config = dict(
    hidden_size=128,
    num_attention_heads=2,
    intermediate_size=512,
    positions='rope',
    rope_theta=10000.0,
    qk_norm=False,
    attn_scale=0.125,
    bias='none',
    init_std_o=0.0,
    optimizer='muon_variant',
    learning_rate=0.0114,
    max_grad_norm=0.5,
    decay_fraction=1.0,
    decay_shape='sqrt',
    train_tokens=290400000,
)
Each number is 50 + 15 x the weight over its row's rms, rounded and kept within 0 to 99. Layers, rows and columns count from 0. The size before them is the row's rms in percent of the matrix's.

# up: layer 14 MLP up, 512x128, rms 0.0756, rows 338-346, columns 0-127
# down: layer 14 MLP down (transposed), 512x128, rms 0.0524, rows 338-345, columns 0-127
# gate: layer 14 MLP gate, 512x128, rms 0.0804, rows 339-346, columns 0-127
up338 090:54 61 72 72 68 58 55 75 76 31 77 31 44 48 30 40 22 69 44 25 63 51 37 70 67 54 49 71 35 76 45 48 85 25 78 49 54 56 57 42 54 52 51 35 83 38 50 38 74 54 64 70 54 53 29 54 61 48 62 52 58 32 25 35 45 59 44 67 22 33 32 38 70 48 11 46 63 45 60 55 52 56 29 53 60 51 48 63 46 68 47 64 61 55 33 45 78 57 57 48 32 40 66 18 62 56 39 46 25 59 60 55 36 46 42 49 48 25 62 52 63 49 63 47 43 64 72 71
down338 092:38 54 49 33 43 57 30 40 51 55 40 55 46 40 58 48 59 56 50 58 42 31 69 64 33 38 47 90 66 42 65 37 30 73 38 35 15 58 66 67 51 38 56 55 40 30 33 72 70 35 40 50 43 75 89 48 61 52 56 75 44 52 65 44 51 40 74 43 46 74 62 67 44 43 63 41 47 63 48 49 66 25 36 47 39 40 58 49 54 41 52 48 52 53 34 58 35 72 76 27 60 78 35 96 65 32 30 54 57 56 22 43 51 40 65 43 32 74 48 32 15 51 37 52 28 60 52 41
gate339 099:32 48 69 64 48 29 65 44 28 60 48 62 55 56 49 61 63 60 38 53 67 44 62 37 16 58 59 32 53 51 40 31 55 47 64 48 34 34 89 52 66 35 61 84 25 38 36 37 43 45 48 61 68 46 44 61 48 43 17 75 61 39 33 80 48 60 48 63 21 56 54 58 66 24 38 58 58 48 61 53 84 51 50 26 62 43 38 62 51 49 48 65 43 48 41 41 51 65 49 85 51 59 85 50 50 67 07 65 58 36 49 62 41 49 44 26 76 70 62 52 73 33 60 45 50 40 59 64
up339 102:24 55 66 41 37 67 58 56 48 42 42 69 66 48 26 58 49 32 57 27 25 35 60 22 42 70 55 40 53 62 47 61 52 62 59 55 48 52 71 75 53 43 65 52 68 67 49 78 66 71 46 46 44 44 89 60 33 68 37 54 44 53 43 57 73 28 47 39 84 67 61 46 46 69 56 20 54 37 49 42 56 33 63 48 60 44 45 46 54 42 65 59 26 47 70 51 47 27 12 73 60 50 11 72 93 54 34 50 20 47 47 73 42 37 51 38 44 49 64 52 58 40 58 68 57 56 57 42
down339 102:73 61 24 65 60 40 45 76 80 63 47 48 35 68 76 49 38 39 52 53 43 55 27 71 72 58 26 65 48 53 50 29 55 61 36 39 46 57 39 37 53 49 66 28 65 72 44 45 44 51 76 54 32 51 60 38 51 48 69 32 47 61 42 28 56 32 72 28 74 70 57 69 36 48 44 54 27 72 29 71 42 45 35 57 56 51 48 37 39 50 44 46 52 68 52 35 60 44 71 07 47 57 53 49 15 35 80 24 68 37 51 40 71 45 48 68 12 32 42 51 40 56 66 62 58 37 37 47
gate340 098:68 36 67 45 81 42 34 57 67 49 56 53 44 70 76 22 73 60 40 69 65 43 30 68 56 37 46 40 55 46 32 54 65 57 49 26 58 55 44 29 40 34 69 55 41 28 07 49 53 55 60 50 42 73 73 51 51 39 33 44 58 64 58 41 64 31 46 80 66 38 56 64 54 61 45 35 55 23 74 55 74 35 42 56 41 83 68 44 63 52 61 35 37 40 61 67 45 49 54 80 38 38 49 46 42 60 18 40 86 60 40 48 58 52 75 28 56 71 74 43 73 62 55 56 46 46 65 40
up340 093:76 26 43 54 38 28 45 56 40 17 41 53 48 46 29 52 46 56 21 67 28 59 69 43 45 44 42 41 54 43 38 58 58 53 30 45 11 52 38 50 73 60 28 67 44 87 37 33 81 34 36 18 47 31 73 42 38 55 60 39 49 73 23 70 55 56 42 54 44 54 64 56 23 59 65 57 33 62 59 61 39 42 44 53 53 24 34 13 36 61 44 61 56 56 44 59 53 43 69 50 36 68 54 52 56 51 66 33 28 40 43 28 32 48 58 34 36 67 27 54 41 49 52 44 75 19 67 54
down340 092:31 35 49 58 52 59 15 33 71 36 50 37 55 25 53 58 57 47 63 27 65 58 35 52 51 45 47 40 48 50 24 40 57 23 56 35 69 70 59 33 58 57 69 53 46 28 51 58 39 52 54 71 72 59 44 63 41 40 59 57 55 68 38 63 46 61 45 57 54 63 74 67 11 55 26 76 51 42 26 62 40 56 80 53 73 28 43 46 68 18 31 44 64 56 35 40 66 70 06 73 63 59 32 57 55 47 60 66 30 60 57 47 39 56 47 42 39 45 60 69 56 55 62 89 50 45 40 75
gate341 101:44 36 58 43 72 64 75 34 51 55 51 50 45 42 39 38 38 65 46 58 73 66 46 48 54 54 64 51 43 47 52 55 54 55 44 35 74 13 65 42 41 33 42 75 68 49 37 72 45 36 35 58 34 59 44 41 72 44 51 13 35 65 83 35 43 73 79 43 61 53 40 49 81 45 21 33 32 64 51 52 57 52 42 38 38 66 56 54 54 26 41 33 66 27 53 41 27 48 50 90 55 71 14 58 14 52 48 45 12 66 65 65 52 49 48 59 51 47 54 46 43 35 39 63 52 53 53 25
up341 099:52 48 40 42 19 65 66 67 40 74 26 39 82 63 45 46 43 71 42 47 41 66 53 67 47 69 52 55 60 41 49 73 56 69 36 45 26 41 62 13 43 44 63 63 64 67 28 42 48 71 38 51 40 29 45 56 45 35 42 59 53 62 52 68 56 73 39 54 62 61 58 36 72 27 36 54 67 69 28 43 63 45 44 71 22 49 27 37 57 67 51 45 63 30 56 44 53 52 23 37 41 93 51 47 49 71 47 41 50 36 58 35 45 39 65 41 41 81 88 61 46 55 23 62 39 76 54 34
down341 100:22 68 53 68 52 37 49 53 47 51 40 46 56 61 33 29 47 65 57 48 36 64 56 49 58 68 60 36 36 49 74 82 32 25 33 44 68 34 30 42 33 53 49 59 55 82 31 40 24 54 36 28 51 67 45 66 38 35 42 31 40 29 90 31 56 79 67 71 41 38 34 57 68 59 65 45 46 58 63 53 37 40 42 43 47 59 71 21 43 50 26 60 52 59 39 72 62 46 52 47 41 47 38 66 48 43 54 43 44 50 68 72 45 76 78 14 53 24 70 26 41 49 65 68 60 68 53 70
gate342 101:45 64 39 77 69 37 22 54 26 38 63 46 41 33 56 48 60 73 22 52 66 33 58 70 54 49 91 45 51 43 30 41 58 39 17 61 64 41 48 40 74 60 57 68 43 32 57 71 56 40 44 37 52 57 59 22 75 48 36 48 46 25 74 79 19 47 55 66 51 48 48 79 52 54 64 76 47 57 33 51 57 60 41 43 43 49 48 20 54 62 56 63 41 61 25 08 55 60 58 54 57 21 28 34 43 62 38 42 44 62 69 42 33 47 34 39 52 69 71 51 40 61 43 54 44 47 69 58
up342 096:24 40 76 70 36 59 44 46 62 21 33 49 55 61 90 51 61 62 63 19 41 51 46 57 34 66 76 44 63 48 61 56 57 46 53 38 47 37 66 39 45 57 47 53 56 71 10 74 47 44 68 51 54 74 36 41 59 71 46 51 55 39 78 56 34 41 62 37 66 53 66 34 51 51 06 48 64 31 43 32 46 52 60 49 34 49 28 51 37 60 29 30 47 61 57 55 39 61 36 56 50 61 38 42 51 70 61 29 36 38 53 55 64 24 42 70 43 76 37 55 54 47 95 69 31 57 66 32
down342 097:61 60 49 63 58 49 20 31 36 14 59 44 42 79 63 29 44 32 25 38 45 53 59 43 31 34 50 34 77 56 52 31 60 71 40 55 51 28 63 55 50 54 46 75 76 52 67 78 49 47 51 56 49 48 71 41 46 40 31 47 24 61 66 83 49 43 59 36 72 34 48 87 38 35 49 34 69 52 44 71 39 88 58 45 51 51 62 40 49 68 10 68 58 63 56 52 37 53 47 54 36 30 75 38 60 52 52 64 37 53 30 55 60 70 42 38 39 51 36 59 34 69 36 29 55 40 35 49
gate343 099:45 64 69 23 63 68 41 58 30 56 59 47 63 46 37 29 55 67 50 62 37 42 52 41 26 49 44 48 61 62 33 36 48 39 63 68 76 50 58 46 53 42 59 53 13 36 24 48 43 73 47 24 40 61 68 43 59 63 41 53 63 60 45 68 54 48 31 23 70 45 92 57 57 73 76 42 68 44 55 53 83 39 51 55 42 45 42 43 27 42 14 61 55 16 32 56 80 29 32 31 71 37 61 48 27 54 56 68 55 67 40 53 57 57 53 62 42 56 68 86 64 35 43 51 52 47 65 49
up343 105:77 34 27 56 33 67 60 32 53 45 63 64 54 40 52 52 51 64 26 49 74 54 49 36 64 60 47 31 64 68 84 46 21 48 74 53 64 31 60 32 57 34 49 40 50 49 51 59 60 57 53 45 56 66 60 41 47 47 48 40 52 27 70 54 54 45 34 28 48 28 69 74 47 73 78 41 45 60 48 46 35 30 67 79 28 74 35 56 54 61 44 67 75 48 55 40 51 31 41 60 73 51 74 52 37 68 20 58 54 34 43 57 43 70 99 70 51 45 68 48 62 52 44 54 78 42 25 69
down343 101:59 29 55 76 66 63 48 50 41 62 34 42 53 64 45 64 61 47 28 51 68 66 31 62 60 48 52 53 45 61 44 32 29 70 52 76 85 48 55 38 47 21 64 58 52 35 44 47 37 59 46 34 56 55 33 56 41 79 29 64 53 44 61 78 58 50 59 45 47 62 66 25 30 47 56 38 16 37 33 53 63 37 55 41 47 67 33 73 28 45 73 57 69 68 15 30 70 46 56 35 44 69 56 21 43 72 55 26 37 56 08 50 65 45 61 45 42 53 59 70 55 40 47 44 59 12 56 55
gate344 091:47 84 37 61 47 47 77 79 63 64 38 59 61 71 71 47 60 53 21 34 14 44 62 54 75 57 45 52 73 61 54 46 52 50 62 54 52 68 71 44 58 42 44 58 31 63 55 25 56 37 43 26 44 41 59 43 32 69 36 23 44 47 29 69 69 45 32 40 66 53 44 74 51 61 61 49 30 55 39 63 52 49 53 67 55 45 25 44 48 75 28 21 41 27 28 61 34 71 47 34 44 48 35 36 36 49 55 83 87 55 56 55 47 62 64 52 65 53 22 67 61 44 31 27 44 47 68 64
up344 087:80 59 79 28 45 49 42 31 57 60 52 63 38 38 43 20 50 55 70 61 58 52 38 51 21 39 07 36 59 70 49 51 51 43 48 57 63 52 61 76 41 49 45 51 33 47 30 53 33 58 39 62 51 47 79 28 55 40 66 37 45 42 55 57 36 33 65 53 64 73 55 63 47 62 72 43 60 26 39 51 59 65 68 60 61 46 48 49 23 02 59 49 54 37 49 37 58 47 58 59 49 53 46 74 43 27 57 51 29 45 68 77 49 23 35 19 69 42 60 15 56 55 38 77 60 58 33 38
down344 089:44 32 58 43 49 24 44 08 45 56 43 39 54 44 55 42 56 45 46 49 46 73 36 54 45 56 75 35 45 30 55 69 35 63 69 72 48 48 65 38 51 56 65 72 66 34 79 39 75 52 46 47 60 55 61 64 76 78 42 47 78 64 41 17 72 56 55 50 18 52 47 66 53 44 34 43 60 22 39 53 52 55 32 21 40 51 50 48 31 64 64 49 60 61 64 47 24 72 44 86 49 44 39 55 89 57 52 45 63 36 33 33 72 53 36 60 49 37 61 32 54 15 57 52 56 40 73 43
gate345 105:07 39 38 51 54 44 54 14 61 34 80 40 53 37 39 49 40 51 45 59 59 66 44 75 56 48 26 69 31 59 22 44 53 36 69 70 65 68 54 58 68 50 51 56 48 46 60 35 42 50 17 59 13 37 52 39 70 46 54 61 60 25 27 51 52 50 30 62 40 56 41 44 53 68 56 54 25 85 82 46 57 50 73 24 42 45 77 22 58 51 43 59 49 40 51 34 39 33 53 79 48 48 38 51 42 53 81 33 61 62 71 68 59 49 48 69 55 53 31 36 58 57 62 60 35 34 57 58
up345 103:46 57 40 33 64 60 39 35 53 39 25 79 65 31 38 48 46 28 68 25 40 79 60 51 44 59 50 43 43 48 56 54 35 37 53 41 47 49 40 57 63 51 41 43 59 19 65 23 59 52 35 52 67 53 41 57 67 28 66 60 28 35 40 48 36 47 43 32 36 36 62 42 46 33 67 39 71 64 47 27 62 47 51 65 39 56 51 37 55 15 40 58 55 50 58 80 64 49 64 49 62 70 61 87 44 13 34 45 83 51 71 67 38 36 72 19 18 65 46 51 43 48 56 47 71 41 18 33
down345 099:61 54 40 11 57 40 67 58 46 62 52 65 21 52 77 48 61 23 22 72 48 42 30 84 47 59 40 50 58 43 36 44 85 26 38 79 58 52 69 43 58 26 34 73 35 42 39 60 48 55 27 55 47 46 57 39 43 56 68 39 63 29 50 57 10 48 29 50 55 86 58 50 55 53 43 76 45 32 68 35 46 43 38 42 50 62 42 51 50 54 38 47 61 63 54 58 55 24 52 33 56 40 58 35 45 71 53 60 44 70 37 70 39 36 20 65 78 36 56 33 42 49 44 78 37 55 59 58
gate346 096:33 35 61 46 38 19 42 53 43 40 62 41 46 59 53 46 70 43 66 57 67 64 48 59 58 41 41 73 40 55 52 39 42 71 48 42 23 62 55 85 52 55 54 49 53 38 39 45 52 41 49 79 49 23 46 44 64 47 38 28 69 37 55 45 54 70 64 71 15 70 55 50 51 63 62 47 33 32 67 43 76 51 22 11 48 53 34 34 44 58 42 37 42 37 58 69 35 58 40 60 47 31 28 48 32 42 57 36 37 30 53 58 47 56 63 25 86 61 45 61 17 50 69 93 50 84 41 53
up346 095:54 42 39 39 43 54 57 17 66 70 45 53 44 29 20 69 29 77 55 51 59 70 55 58 53 59 50 59 47 74 45 53 48 58 56 25 34 13 29 52 73 63 66 61 52 61 44 40 25 37 61 47 36 29 60 47 46 23 75 62 54 42 56 59 48 42 58 37 72 40 32 35 54 49 75 33 41 44 99 46 67 35 44 51 41 52 94 58 43 57 83 49 32 29 45 43 31 47 43 45 47 27 40 45 44 42 70 45 45 53 31 34 39 55 39 48 58 56 56 56 36 81 60 60 44 67 30 41